From a checkpoint of a small transformer trained on Wikipedia.
Size: 8 layers, width 256, 12 heads of 32, MLP 704 SwiGLU, vocabulary 6795, 10.6M parameters.
Architecture: rotary positions, no biases in attention or MLP, embeddings untied during training, normalized queries and keys, some layers without attention, local attention windows, paired heads, shifted keys, gated attention, norms scaled by depth, capped logits.
Training: 329M tokens, 3148 steps.
Each number is 500 + 25 x the weight over its row's rms, rounded and kept within 0 to 999. Layers, rows and columns count from 0. Numbers have three digits each. The size before them is the row's rms in percent of the matrix's.

# layer 5 MLP down, 256x704, rms 0.0955, rows 37-194, columns 264-351
099:504486477489493514497500491491469480538481538465523489482470490512486490511520532457505529467568464543505481474471523497535516480496445494560538515517498482475510476491505483507450451506490503506451527511466496498500503523495493498456491508489555522508506538483497
100:521522515490480468525468502483520484471549468523515501511510524542511477472488503512499460485451482546525475522533481509481504489440497529486461531486530494517513481511539540490480497502511533524503532540498489455510457438530465479492497471475434541508478507465539
097:478489484513477482527527461498529506495470494482468537469475468466501484490469512520478540507502519489535515470477487494547499481481497469489523529515545489518502504520535492512501539451505463509469479493531474562515530518503536478533429487467482521509512486530502
104:488501503462474525521528517523551495555458531471513508465488521467521493458460495503479531491510508473544525541497492513530498491497482503513467482515466500528507526504503516482473467473472487515520440560474476481490519468494500527507526494540424477527484503519483
095:515502454528477493471514509505475457484519496505466536499502498510501530512546526529477496480518443519541467572500534540489476452515526516499564489477502501525545474479471501510495515517492518476476511458441483519511464490494530534509505436525486516496515517504510
099:505481535525445467512512531531519516494525529486475484506481483518495545465475475503508519467431475530462500534483548494525489536494473480522511485490511524474523510511499518502499474489479521521523485487553441525545465527482492487518513505485536517440474462474483
098:448559539489531481550526472515499472470496505497525530504537519480520486527532467490504490501492490485480535498487496517508516498491472536506502503523490465472501487507467495533486493517510505498481517492517504556538499493493508468527463543502523472501507497481522
096:510508471522444477479495556517521562508486495439520536503543470523504519484521484491476511547467471532488488500493518515497510513494483533496483514488513502459544487421506508510451503536464491527475523490527507519516505508532534519501534482508500502531505469521517
099:440491474467453488546521484480503538512527458484476479489474521471494461510458497472441491525512514476481503535508525503518485496482477536506495511527481551495472462492507536475477503527471489524496497494525497548535511485493496520534509503512465517510473526446520
097:504448489509515507482486524525509495501504495485505501529530442516507553490539518507468499530503512526441456467507469492493524467516510533500490505539500474497520500460506525506462475466510459495476545491484470489516478519530465497519518538550510568454512505479506
096:484507516500478506460456478465449484512532481501538477524468503486498536493462495456509512458486492481470505496508508486509500459501465457480484511475520445472504506507508507483489489493513498496477467465516523457463464480481482519499489498505464498506507497453468
099:526470447473466509522509504513494489490486479531471545500510467536515522518502488549491513504538514436487524525509480497521511534515481494495440479504487496523528494458495515502531492499421463484538482525512497512503466480599520498491515501527475456468532466511529
097:514490541506507523475512516487492519532510526506519489505510541476478533484495507522455459498488489473500512497440500467534580497523510420531529506490501513483523511499517515494505528532503504475436481512483512496474510456576491561502480496522491478497511463509497
109:462539435528500441454455478502524514509468494512512511466492474505511474524451491485467485518488542533508526506474504491482514546490488477515514506457501514491469512479488451498498497477529487524498544498453489475502503513497508463534527504491464506504488493510521
099:502490502533488504535474446462462500553488516536561495515502471474553500498485525477507482468512494512562485482548523494471528493506506483498493498474494525510536489501470459495521503499533477448536524498514485487465506490472550507498500471500463488466527495487486
099:450488503526487473525512475461472525474520521525531519483505475514456517490447496472533504464512516524491504483455488491501488501460475495478524462491450469491482529441473518503512520535480502491511508479511481541530519467510438513482527540484454523525532474461532
099:537432495536519497510526546482474472455480501484468540483507477496479493495487475548500522470491470518506478503511486502470467507533454449475468437511492484491483494534505508523480494514525498509493464538504487481499452496537522491469489472524496492510502536472469
096:513519500481483485480516450495494506493472520492534523516509497464461490483499511499538479510491456518514483549507522526475498503481546545458465513483509462517481489522513476527501500501504463483487525489530445502529529494493478498494483542518482461524456529537456
096:481493506541522414503496516527499502489512476498477473458428478495501475504543469465492503518458470548517470501492526486450468536471482498496461492535479504466489470493525484520488465566500512552500501491498467518516508501519502463529482487497449519483504506489445
291:506502516492481500509485528469469463484523523508529492457523488526471503471517507486539542514491492501491520458484455449516508478512486530522483473490469486514434507529500503423477460492524501495500522465506474508478527475494469536494478531493506532505527519512509
097:521503507458469536532507517499497506527520491532493547527499540481529457508530510482511501502483458498476512511541522502511473494487479521505502570474478484506512513504511514491516488504562485500455481475521518487533502539486462490512491538509497496505506519480500
095:484497530491538505514522526487515508465533517479530521489466467498496503515490468494490535484488466521485484503519463502525492457467519513537464500492508498481529512496490501490471511516471499524490516545527551486461522519516499511454504513450494476507481477481491
096:462488515495482494512473518520510497502487473529503504503490461534464505458507462468482460493494473535512494538514512504484492472522509498455559517464532528498485476460460508469554479524544480466493512508500503510487514503525539488475494473548488487475490508524514
101:506512473520521485476480472498477502542516496494472464511517537551536462470539479558493506508484464525466492508510542491495499541509471470525502498497545498498492495521483517505548499524488498481469520510533498513529519493496505492491491491545451513518466423513502
101:482522450504503512540447530530493515487544443480458477534525490484475519502454490524549475508521454491502453475513490510550475511525494521501486492490502496484512474511481500520467500471503512529466429474480495491500478535485496529521490514473499501498525516539454
096:452493526502525535501496475534493483508503533476497556516494483517501509542496518506489489492537508478514515488480491500485493485488499488459563514436503486460496495506544494515502452506503490512462499506504511480492448508501525461439512535541505525502540482491511
097:513496458497470498480487502485487491451511501520476471515516489495499490504497500476467488510526534503524512528480475504466525489534524512472493545551482476505518474498534513451497488506444543475515482474490491494497510524467515493558472526482550492488540528525494
102:495519480494512478478482472546490461493448512499530494495510524480495520531522546493470472514442470528495503490491508488515509494511555527519481479538476533507454540496508481493485508492520511492525541460470492516533514459452518493542518508483507486528495451512504
097:508473524488494508501512492501494531520549502498505471517514480530507531478481506490500520446476463500507532511457520484541463514509539535487509503520537494511516520566480453506488492541501511537486479481467483519512466524476527497479459501489502466468501559483474
097:533459461519456491501446504488512537511470507507463494478547480463464485510458508463499455514503500478502468494508502504489492497470525524546488499516489456501526412496492482508527480526512496516500479507488513469505512543534486516496497525524505501490542514504503
093:499511520485527515563487506478498518515514515537473477495483448482492470502532519516474514505514452519471488500525500438434497520540523496516525489463463503476488494527496530498538502546467506521491463548492483482483514454532494503469511557459471500516507488501499
096:481496511539462472471460503536506483478507470520541470516492505487535504498443484499505493478494528511501497500497562489451504515513557477515498529480515525519467538502503537489515515519505538503479480494538516443508518507476501494498493441539536479488474437457514
094:503485495486524496536525484535513534493527513486525472486476503466479519471500511509509507465503495440458502484516483496473469490464492529505524456560480498461505547525508463473508512494523486510532515520451494493524532519489502452483467529537527495477512517491466
100:514471531505492499510510512466478529490496505519515463519547500528475456524543471467506452528527507528495507515476484530504479495568464517513506507470535488534481519503510494513473515471513482514519502461491506518474503494521554482530478517517444531497475505511452
096:518494505528419488528497521520514503530523540513478509524515461540493563505484514442501515496470488514475470478486521495489472499492505491502474492506535495486522512450445501488489478497525523498498499497539511463501470512481503503513499504496481533489501479477528
099:480525483502500459473498524508482515507505501483481542476495517437502475489475527553511471501459527483488429470496487469526483502517509487515542455449504501497498461508560553492488482475464513518508497497522485483531475526479502537511492550543472507502462467493490
091:459533516562473547517528520524496473475461504521527491513457492490498507529528466465501467500512474490507494511515469520499539474495487528503473479531492451499452492495497516533516500473461503512509492498509488500517544528480501499514498511501478488540481507520499
095:501470490471481494491541479521495520499545475481458547502518486510500506520478475528537519503469496485480454499485478528504454490529514498532518517496510523498532507504517484515511491541506521503493535505508492504506472479564505528455523498536517484516459520539525
099:470532488527488501483465533523492484519482476470486497476503453538487535499521515492510490469472455483438493559517524476509543495484524494478496509503539481437489508476517521515517508483524533497496549463501503508473474554491464494476467525498541486452512484481496
097:540524478512498507536487526494512534491495521459503514496487492504477511460538496471483499520521518530477530514488475443503490496455496485497489503512488481476499510503532478512476475491498488470490517517492516495467515477510463489510470561512550457512500491506478
100:560538509532452460488503488516504506519524513477498497494478491490527499506567524504494515504505512509495506508513486516495516460495454501509486483523458459507552525522563524486544459521486540486519525530492481487528465514520481528490525485511506497521542488476477
100:492494523514484484508538505472478535467507540512478434509495515513518526553462491526498513522493515517487529505486495507493523534495459493523577515525504484504507539486481520517527493553477515566468434484460517445493498478507513492484487499514537529504493501480503
099:512523454512504483495493483485510509516520489486506516517499474541522495498482544484473468430461509475488491475460454478504523512486542474491481499481492509471516504455520501510494472527515444455461494502503495487510494510538484476504478469524464491539533462461458
096:530477527502524500514483429477515496526507488484502464521509516530471474513521575493458502494490487468451542502497464524515532481532504493453461522508466508515486502516499514519457489512491508526476532515535479503530509488546491466486494481522515454486528561508550
099:481482495502510508472521476522492481498518489503503467498490503489521455539477470559464548524515488541494498464488487532507522509501521501490519526515507457516465467553549495509516505504446512508473506483505485484535488487519507550476482500498519480473443507519446
099:499493507486476453523528528510496469528506507515484490484499470469496548500516446472487481493545569537553532479495502500527479480495469500499508570454482531504505463473512534484488483478484466517547493540499525516520510483504534532534484454517486510503513434465459
102:499568475464478546515468511520506486507537489523527480525435495501506545552524463518485462465511491487506459520534500499493453493535498489530493474495516464493476492471463515508485509494495518510498496526551508500509471486476530503496481513588492481469519524499510
101:462511512523519450513510476510459477522511497495510449454469485469527505473485501478503491516501457437499545507506524510538541503499470515504544452473443453498499492512477525504481512504511453461509577489473496508532494472511519485504466506509518503491530508484484
103:472530491514507471491512518489497557524558476497443486447526499500588460496488507516523527508493486504510511513478527516492558514513457506465584494519484510498499464505499502489481522536521498453511514486547492513501521547487521502513518448498488476546508481493479
096:533485482539496525473488479523503470466563539534487471522524516495468498505505496478527458487549505507459501549474484469535488468561506523459491501541522480518493480461499556463500491559503521531439467501510509474557515521532535493483462513466479493475531489536532
098:536466504501510487524518487494466495527500501454509504520498543502499512508494483493519529478481501475491537540451522491494478479473478412519478535545520514503503528517541463525536509482519549481512531528498496519498465493508550509496495505487546524467470490499480
099:517514509463476485504518498479504540510512481518497509471495504505496503536489472502501541483475509532521461494526499482531479492503448468458497521491492486497493520481498523515493492500524521473450503479503516474526486459488500469490525483503488483523467530489530
097:503539521506443506531458482439491496518502487488524495518478497437460436447476474517520496495507512468521488509500544518513518534431503515534531513484478514545525510490498445474500519504519458519526503495507475478464558516518524482523509456524505523524464469553493
094:507514522494491456528506501526487467501510480536541487519495496494516508504477497514468494536531525520555468472527501515495551534522506510513484524488506535520495505491516484506468477474516488554452457495504507532507498517535507519503533556461485531511464508445485
102:496550473474494476516514525531491500501450499520551466489545470517509489517499480502493482532446495526476510457492500519470480450465464559520533526505474507534496478518547477487493491482555530482501503472509514446507505516500463488470492556534505449527525497521533
099:492479485531504505492493500498517528519468480526512513520480500527492495511517497495502461536534539502506496466490496508501481468514481461471459525527507448472480513449455553532493507479479520540491552499542514478488508491481532515517490512545492488510525494499499
090:536497502455505484523528489518516524482472433499538462538487529482541489474510479478493475511505489502465503540505495491515543529506505546507550465511481522491524476476495511494444490507512518477489530471501498504502534524563530496488425513517517506505502525521504
093:517508504520489477506449497457488507468476513503510527488494504516486488481509502476500480510485510482513497501498496534464461489521488499496479506480524484464510506539449478493462508494492513508479475504489487505488494544500510492512507470552509470484482480469455
095:541502457505453483484502503514472469510510535464480441472498494543484507473506517525519512538522481542502484486564506449504514507486489491479491529501515504502495516498508495475515559520515495490493471459467498461518479503470532488524550447506516501496495520526510
085:489517503491487537563471483507530481521498499490461521512487462532470466506516498512527536499517494476503490483515502528483494485474463490463491574523500519481518538497505518520514540461491529502479509518536485505497536488479498456521539511526496488447511497477494
095:497525497547497476504473493538505482519507494483527486501517493498491503479548489433484483516494540505561500503533470506522495524467500531485510506492447484472509509494524495491476504494477469470462502543521538529493524562515518481519474498457489495517500514493469
102:502525492489522488498516519543497501488552516499507434480510497483499477488479546495439518464512457521499503506515481502494537524490493477505469503517499494527470531510493457501515450477546484487540534441433499471492487525480490530489497515540547461498497503465461
102:512461523483478500482510526525467480476516496492468446488534500450478509535519481460472505517532530558452498508502498474496499498514493505474485547477498493536530506510436485487502499516523541486475494549452496458518506487493523514514493488489520486480491465549494
104:487484533486558546508421542493503530502493518530496464541506507526500492513504502541488503547490454580478496509490507489512487486505535482500475476513493488497456492442503540518459514503506508471490473469511505500514517487501484518432459483520524507522491450476508
097:479517418513444544482509483540523470493558512511499493490497512498500487478501544470474521516538525472514518489456521502521500496484531508490512418480515514481494508482469452508491524503548539539460515452508497550473494479541503519533533473479562486490456501530499
097:501519470442511542500461461521516518514502499484521466483506500557482451463522497489514470487545518509474528525497520501508470556524491492473495488482497505503453512495539492489474519541511495501556472472461510483526514525484472475481503535457483504510504490513503
097:547485457524509514468499534510513484518494497491527493497499530495515520542522525488489501462472480491471506510487478562514483478510512532512464499461484485537521483497482504505508557547508495517533503502550519494491514471493458500476517457518531471527530535480521
098:452530503540490494503506509499510513506512474539512535501516460498455520529501525515509505499486491477579440487543524550472525513476470518555478504572517492496511509506485491504506476482504494550503473504498479500523477532450481496480508467483459508510514546508493
106:494457479514506555533521534511473491445541448521511531462525497508515510485502522486508513512514504508496557510490513515517506500434496474536464497517507492492492509486466526473510506499500507498476508508474512469559426467520487541529550491531488541531493495434474
101:518521543500566516485490477494518474486487505472545495544498478493497486492498506521504497472461500534470512450500496479563572530510425469508514471546550512517485491540517510498482474518524487513522444497454478559533508499562499485504470502502482531512473508494516
100:517449479518463495534522440483549508485504506510501486522470543433453475521500511467524497485531543465477520509488505480493498533581480512561446526510463520477510509451457495482488520542536522494492505516495519487534498533526519523487538475496484514549468509523507
098:476499520502450524488477534522500536546540460514451521501496499494506516546495535536484520479482496488561496483510490471499493463503471478477516464544482483508492501517540495507481491509516524492450487459481524502535471477453520502504469496486542523473497531457618
100:458488488508480498491527497516475528497511509485434511501512473508506442513495542510522463493497489446466490532474500513530497515476504524469499493493494487506520496499511537498522482547487517495476482509452506493528497472486560503497497513465484486523469460513469
098:492493525535479529550482485494458466517539520483588491490499509498518531481476461525489496511517523483458529469498485491507517453489512483501512495465488528495506545501507504472494536482487475536510466545521482495481518542564541497494513499533478523513507520498467
099:491487522507504517555511500510528539503487467511502519539493503447517531518473508493506519466504513477467492474549522510510495482496465528517477500504471495470491473524534467497474507491482482470479461454458478464477537451485518503498496502528555469530501517504505
100:468526467491486527529450507519530526490408507515523486497460507493483553504512509463515465509493509443498499505489504518473519448492499503469480502540494469501470560526499532509529498499495471479474499473496488461514510534547459501533518496531457503493513483464474
100:522467487509509490509479503482504494505518513494496503461503547512490490523508523462471473485469525540508438467504511544487504493531524503462549492506474470489534456505489518489515497523492492514493463515480480495463440455520503557499496463448525488492525508498496
094:518544517565527520560536468550494524498485524517545478513507526477480496522494482502508481487468519563498534521501507516516471523524508476488487500529478510474501444489507484505530476483478512476434522497518504513489457518476522478476500508516550510519511527506506
103:537464490506509508479537495509516488518462513490459526508514541530483491483494548555567507473452509454483500488535498514504525491486465529505535497523544460512454508504470478512470531452442472503481504507513522493520486509531521500492451509480486450513534462541452
099:500499535479481479505536501490509476462470515525492500449484513504466505493527454553536521533538486491513528446462492470498474497486486470525521510531541541504527505448488514511464501575500474521486491537470503518522497525510479513511457538488519476485493505524524
099:509523483537551524458452489477479499515508487505539514510483503499506446578497483482508496489509504495505430510522527529458561484521511485512465509502498480485488504546546515513489506532532496552515487484500477453488517484493523477507512495509527517530506489510479
092:502502529473543511468510508556515487467511515478504487465509481504519521507522479520556509536506501504505457492490495491516534464503521493451494521481541473489480549458506478482499486511473469496535504512483542442497524517522518478489484476480491518518489461469555
096:487528517521507513487469462466519529522518526542513480522534463498530488544512497495540497489460473521525519502502481487490510533511508547539472486509502533478481469546549491472507533513505449476527464460528496531474525516476510488541525510535488490510504477532492
102:496435468474499493535469501508503527507500496497485447492488509506511483511538497493497513513520478492543495507488510549481502525527499478539489512458471514521494484484497486522547543492503508483539523477482520516519534463490502526521510491538538480495529429493494
097:478497573493515467511476514461496511496501500527526493487493514504518459489452489491516514517505506479512528500484486471489507524503493482458503494567532472495523507514487458507515517507478480516497484540517509468505552473493479494542494516502504473479500501529459
106:510507517472517529497532483541464496562487494501511506447467490488487527482466577500470495520483473479494532484535489463516518488494516478459486513512518546497474559493525526486524421493469515497524555474499487513508486440573488526500495486505472528516504490488500
095:531524514516481512485482498481502479501498513444504520520525514483517489519482498478531511480473511505564495447500439459530479462525498489455470458546511545495501505496485518508463496493559470471515522508494504482454521501487518469506508487483494477565526503453504
099:500538506455497513507498464454498504483485493547517489467494467511497483485478499517519523525493558465498526495450513511521509507471455530467479546501500475507511462497484518492527524519518485486488495502515515523484521537478475476471517467462515485505533461476502
099:453455489496469498517506460449519488513494458513496499500469512510497472472486542468539477436535534445460520500487483500484497530491463557501511488474487513500459473458467462484478515492533492489505540457449483481468519567512437484467493506483537535551543461488477
099:546511519469489483509497505468476504532506508533524577547518480512510512464519493493488543492477472498496498484460490459505542492513510518480532486488504506507488494497478482505480487535485532504472509491471471504451494526450497461503513484512517467483482482495501
102:525482488524516523498502498454509509493503478502501537505501492506539505442483534473519484495496506474507484518554525494537510505514499462476512462502517526530491440481540482485481521493535454521483482452527470545498488478495495511507488538503503534504532543515515
103:507512535523471504476488493489494496467578434499519519462519495520514497516503496547532509508551478548496473545475514498499427548491533464477461505520519505526513468478467525515465483499505505493512496484511523514479495498516486559457508480496539477509507501489522
097:496489518499495480453503526510509505484485528509528523462509522471512480517498485523499466486493512498533491530502501509529467490496489498485502528488509508537486500455502469513491549493466510459522513497514557503494510447517528493512460494495476511506508466509511
098:479482482498553512456519491472525483474486502507480485475518488527476459528464521489543513501471482528525525444443503512547463535499523477560460484473451442497465524482524507484497519502526531517471504498513549532530540475525517468527501447505478458532468466490473
101:473506508502467498516491479548480496489465543530503481489499515544498550490503449542468489522461462496555522483493513513538486473487527519481490504489514554511538522506472512519484516523468501494477474512511503433481473484456505515464480558513507473493501513487492
100:509510479512448491527511458564539536523512488496525496484480513536532464471449511488492476473509449484508514518525478487491489514533527532522525482546476500540494488576469495518489515503546493547511525510514464498453561541453510477494503467477479540494509509478505
094:531491493556499436495503452540464510465500506514548518461530496492556469449479502477493508512496552506448504473499468460524524535511435518510475560486503454454523507512529475501479486501499465532526457487501456485519505500464532509532538472494519489494512492491490
100:509489499568504461492490480533467490482499478502484538498519490515486484516508501500478482486485460530529460485540477496465483469494492476485480469508486529493473511512530513497447502495499480500485520489522499502512530568526474470477513511479478481496494493495544
094:510508484495552524478516487519523534510510484474505511477451530497513481486517450529488497460539509455527496460489478450458542488506487530511520460496518478506526515489534498549493470513433467520501515520483446511502516486527528496512492484500522482531483497457513
100:403496559541485497499454459537481505479508509504513483451469494512502484551474464531510527552557494502547530461476481503512457497448512489479475531520531506496489547471495519497521533485533513500456499469493479480509585480460476508468514491475486483546553487517491
135:490475479506473526492482487496532513515548467468516489472572553513507545495465483494476521482498440484497508515425491509539518475470492484521471513523513528501495496504501438486477521504489436459527483485526527505531537476501480499533492459490506462485519521525502
102:493504485505540523508498499491505512475508497525511472484461516472522531486512499479451491557463488553485508478476496500483531493483521502517482461498512513492500490506477533491495492483548506506489503520444520495497481480543486539497509487460489508443515498512503
095:519493523486485521511457457519473488446508522471501478509490469482493512534478459523500524546542481492553495501487507473504516487496484481501477526488486486491487489480489533491497487543524547502518495516475501513499503480529488508468475494506523502507516521471534
099:417538498517508526483491557461507530542457523522520542493488510523507487523516505518486487469469519511484494488532493535511498536495500513466504486488481456494481507473553505506495516474481531493509464484516516505483501496426486494462450476522504499451526516527497
099:479496513499475493528433471473496482512468492526495523533489526526523524527558502501550478510468550577476480503516468497549502518516486520482510488475471494530470483519504482481533538452484524571485532547522492488471525534507483473521484476494474471534485474512517
096:484500476463519508446473473500509465522539499484513521535487498493503505473518466498508495501487491454479497479465501536520505481516512515481490505492510450480513493517503482501475509540522501451498542449505519503528502483479490481507455470529482462501493493459504
097:525468497519499489564483524516503500492463479490486504546445459491444452496523577547520508520478575502544464471492479503545551505471531520533463547517524473510490456469510513490461457525502517499490442564493472472497488532492521495543503509458483484496497512457477
099:531499499467513527411478493491517509465542508522503509568466507492480494503508495514528492511508470517518485490499521487511485481510475495505504478532524453518500478525484505512504496521460478516505509502490524510458509476535511487499496511523498560469507494531494
091:522510487497483501471542488508522490466521471527496501485517533469493525483497508454515517516536485503492534518504542504513515515451477503539541496516486479538533495517497514503534506474555490499494512504509508501520472469490499542501505494476484487517465502531548
098:516490477481493503531517484512510521525468516507479485529533469546489516481510496528466475485500488501521551482463517495530524497445425527497604472503509520559506502519489533513526468533523537492497502497499539543475496518502508494480518496479529516479498531472480
098:488521513486479533538558460522475478481518491467488527509465481526456521516491530494534489497495503502507505480521429530524438498476488476497507517512530501505467451474467490534463520467520491511527475498484544514466474479500523442539521486479495469504503526478514
102:531456498494514432513517478535520486502500510492457529464505533486543514474501484509540512492508480506469501494506551478471523517524453532525489525502504505513520538494518497483491509494477514502494529540465511498531487486532471470493455492544478487522505497500532
098:488512518517487478522450530489472514506475498525487558510493529512507565511473534499518519481507461478475495515498453493519498513439532506503512486494503500520534502523506495544533478516504525498529517481525495483509479500508504510451503483506505498517554531480479
101:491476484512482508500486458495507472509508516485476530527511553481487470486560534532550517459535538481495528486520495476545494503544509515501476545475513498448510489474507497475516496467549510484502492560510504495503494462565502527518493495504507462508504507482498
097:470505459512512436501482458508520498515496511530449505491520502505509487505470499478501477479489474498533462505488488505495477500436527516512500510457491508443558522452509503509446506509454505545468500457532473542510498536511500495491523482505513508498507516547502
100:490464471470507462522524514486512486510502493488491518493517496543492521501521507538463498525484473462505461462489505486536545512502511516456469513476483522500490508483542493493527488554479485475448513469551493493460490466444441509446542487468469528496525492492544
103:515532482439462541466449448494523508492524544480489480529445499548482492474482466506498479519458499535508503478476513514508493484534484503529485527550504546502529489564482506479503527508487498489471504549510472486458490515521490504509526505500522470407477498485522
098:504502499473507462484494500516513493489508514499492509540526521506497511474478479460493497490495452507448545456503514494508536512480501486485504478521521508497500453505514520497509505531523465510498496472495515516466509509502500468523481522517519513510494532488491
096:539522510462505475462490531495510510495503526499517493470502521528488484474578497480535477475506489470520510514510488486549534519514491532499507456526468511533499496484485543534560510556516504537546495528527483480519491438542488505450502472521514483440515507511539
093:494486523541488503517496472495502502499545497471500544493507496508523507492539537471491510529478490485520487519508534484491495506548545489493525508525482497539528476501491498482553507539533499453519497505525475513509512509475499495487476484544512512519525511483453
099:504499492474496508447474515471520487520482536500467466488487502514477538529520495514493480518533485517484515505503472510496512475571469505505521490507494515493512504480504508485501564501502516493495466500483541488511488500512484519472469461507521520489486505523473
100:460440507499488506477465523579522508473473562486526488501514515496512511526506500491516515496507462559492500501512513551496512461475477514496467514500487485500483480493530540526522481500509462514485505487493542509494500523543519534469487458507488530482502507545513
100:478543518523513503550491502527479506490492515479500491497525505440462504481472554515493505499469501489449494519533521488497492535493485506495508441505531487541456456491506508518487480490508504492502479531497478503502535494480509545475510551494538503534496512485544
093:497487499496500514529533487518474474468515484472456462494475498462476522517520451530456511498523475505502490481487503540519546422496493453505529509516491503541464491440499502489562496510474507558481507490485450474509504470438505519465515527486465480495492441492538
099:473499505485511495488528498489511517521520510523549506496501506551511481478473540478536415475501532469506507478575482499472463519501498527553435506479519514571524505476559477527473558504499532458479465448575483454500505494515507487519486512492525463508472515533521
098:527491487483512454487513474494523533515537470484458489494516505522497500525482482482513492480493482488504493508473495511494508476493506512498473529509506477482488528495502482471512507483522511542520498523543500536516532440505468472470483517495463508521504519484473
095:508535497528501497532486508499526484502441484526489468500510507508498518502518514503518477498492519515511466472491497480495547500513466505510482533450475468498483479493466493501513444485491479520480506508532528525478479477475489489549527465506505503454490503478489
095:524491462467479503504538472532482478482525536494480517509507534476519505499500518468514493486497539513520545528460455529531500522515441536444506520523505478498507514512490493488478514521449512510558486515500477516502453457522460499434553496524515498476451521485489
097:518592493499503502463486484500481520496502511465507500552514526528493534515512462474519485507515492532517529497498496476482462514468457485500448549464486493460460530492513504479482515488546506527483555505504514487511537504485470469476468505494534502527550478501498
095:573489477508530541492515477500497494529481540505513519479514471456536496493499487507516524536506520490493548523494486452543509456500541531493516501442491497534485496447526504502490505492457495499476550506465488470458497490487504480522509480471553485553528484494494
106:467471497460506511500511517524502500502548523521537474541521452501506493511483514518489529566439448540458517488499485483553484497498473485524444468511507518491466484545453512493513497488493505469509500505534502475462531477496538546478457521494469494500497483445512
103:504542515500514497458523518469511488487486530501489458532485480502484545513477470468508515497512463517469501468514483510508472520495477497499450540508505502484488498480512507481515505509490512432504545509469512453514485470504476482485468512516554521518485506445496
094:502485497460484488486527493529492505488490534569476501470483480485511455508491518455480496484505428528462453549504510505533539471495541468493517507521475446509546485495531475523478495471514506520474477460448499520528427502511473522461472535509442523532513550521497
098:513490472560466484527462518511493491508496471517514529502506515547513467498495482479558576488490526512501515487469502515489468521518478501491513505462525555517518497521464486529467504486483474520523481524550447509494530506488484499530453542504560476522523558515485
095:499512501524515497477481516481566488469526522547500537539491510519533494480483493488508514482494457501552478462518517515532520478492492472453496494529508520514490530489492493491502473492456492434522537495478491457530494514527515460533488484459485513504491523522521
089:496484482454465509503536502519472484479523544498541466537485490510539506480492498504459508514470517502498471525530512504508481507518480478493492518500488488488514487504520508490494496469509499522458464512498496497532510512479496504503503492458504519525505460498551
104:422525520497475503529520480477500539521504533503500467505500517480498492494488524510485521477488504506535516460494502490525527508501522523481501446479508473539483483505495521541515513482511478480480504530491487516487530485476501473496483500516487464491515529501515
101:502483477532490543518570482502528530480514570472452491512475465462488475474488513493543490483461461471501512562485486538482529467487521451473502496510482493477503499512500464481511465500498492526500498470523499476519494505540463511471478527510483492498488513474485
096:473535485541536477507494475475519511529493533519456485509495514506507498505507498532480471492508458529556468524494509493472490475489491518482524506608472486496494487480432516522483487485512516542501535499499492498510510427527504510468565475484489503458466511479536
104:518511459486571530534500528541468503478510471543460516495511517508513489509487528477539495501508530527546470490493541530494503492454518492492523536492491506500484553507474508487470479483551467524484508502477516494510504487483552455509507489514509536502479447503464
094:522442488504535481503534530483488467469483516517521475517489530481490493499510530502493534493498501498512479499477497480517446466437484537477500505488500526515533508477573495481491499494484478492530472498533480502532489499534502496495492490510477500499462577467539
096:523450571517461522468512531538478501514503516532520496460487513490498492541492414502495517492507500505504500531490472452498483519502488518491530509495505512536479515511508464501527495537477494534485483524484555513448484482493535515523506468501525524459469556518486
113:515557485463516506526505505503502508519434474446513528495510495520505502501469503496509503479500515485462547515504496494449496540503516513496504509498474551501500509509478472533488507504510481531503513509499515513428497507503470558499476511499519476505501510490548
096:549512516476504484494503478482475508523495445534492451533505545491478506547489491487518511490502505484516532516494481490516469500498541525529448532462465531513498520507496523460503526499528506508519507487511502485501507528478501478517505476506507480502487457470508
103:540499506501482489454530490481490523469508530481497452512495540460512479515479497485525504500530491550479503499457524537491487500535549467519488530557445492498488511458479518498509505475514487502451534486428523524540496541528496532506528514558500543491531498494486
097:507485518504523482477518479457496540523529507532483485497493509497521485505513504475492502483493495526448512512520489498511524523499567555466507485495488519465479516496507510497481508475536474511469525508511514480522493517504488523500480516498555527496502440514484
100:512497526518506532497485506524545437498538476526506515469469512553525511425486475531495512491480521520525513506498500477481517531480523528478521483516476488520489506464509478499555512504524496533546501537536515498523482466498499487481471497527478482491510523485541
102:504498495510486513477502490513502527451501508478517531514550522484475494476483507499492500531494510540446493471496478488516484491491598532498499516509530515495508512572469483485498502541559493527523526493488508447517477515524528478477503528502508511528493510513482
102:513461509432501492533504497526509512507526483473481475481496548463485515521498516495527514482502505481505537498458502503494535526547501521500515490485499500503477473513471499461474508463502509479482537507507501519493494534503466467520501529504490465468508486457519
099:521474480524484503506555491463494511520483478481463461508468491567536514521480492495498538508456541472531496494539521523472515530524475510466482517481493488520477474490458493516489512468504516532453512516494482490489489503489474510568502516511469445581512535489517
098:497497505495502501511485456490499507491500518533473471519500492475493532491550507543483517484486483467495503512526485521486501529459475505505506489475443432509504498516469520491459487502485478513510506500511488509459497542487516470513453507499544493513497501451537
097:486527532487506500490495483487516508503534481496466525530478471548513520502483496546505504536488517488476490477565512503496455494517516443547452499535496459522487516490478509508516493480497512438513507518501488511514480485511514489542495519501525480454507498525520
096:515493480550448517490466501522488496473486512531481492448462496478505501516479492494476475454571421477511518490508498492495495488512465461497519475495504519475500469527459528485522501490538515512524504503497529535497534495509515525467496476509544525542515491500468
097:478481452517475507530495460498491511503537487473480501519473516515514537499478464500470469511493504477534492495473506508518508517478494530504496495433542502465493484471533512503501518510497457473514499515496444478460481517515491519523511545553477470465491499511516
099:512522507485485524501425455507493504557520499552490490516486531527556511514471545511489477490472514498461514490477526488478523485505517492465470492506490520519541477514548502462515478536530487520474487529482557527490468477499544497490537509484481489479501479506498
101:505506467511481509489524463456517478523493455517491530537509515509490493467489461455542546509484524509483525470494491486504494486549468516472481504537477499487490440523558523501496507485449487526524499537516491512505467460514502440521490513470488461485487549488492
099:494493478501500515488526451521525503501529505497479480519472482486489489501459471523515557458493497493510487545520503496503471519477481449505506504515515492473541492495497487498460468469504478494501473505474490496485503522494540506458505477494502498505441527527461
098:506521460527461502530523492481505469513512519508483575461465507472518561471489512489525485500509410496558492509515498510503502507521473473498523503493514519482508519447484482482461479521518469512515551507543500480491493564462489529521426514506517547518501499492532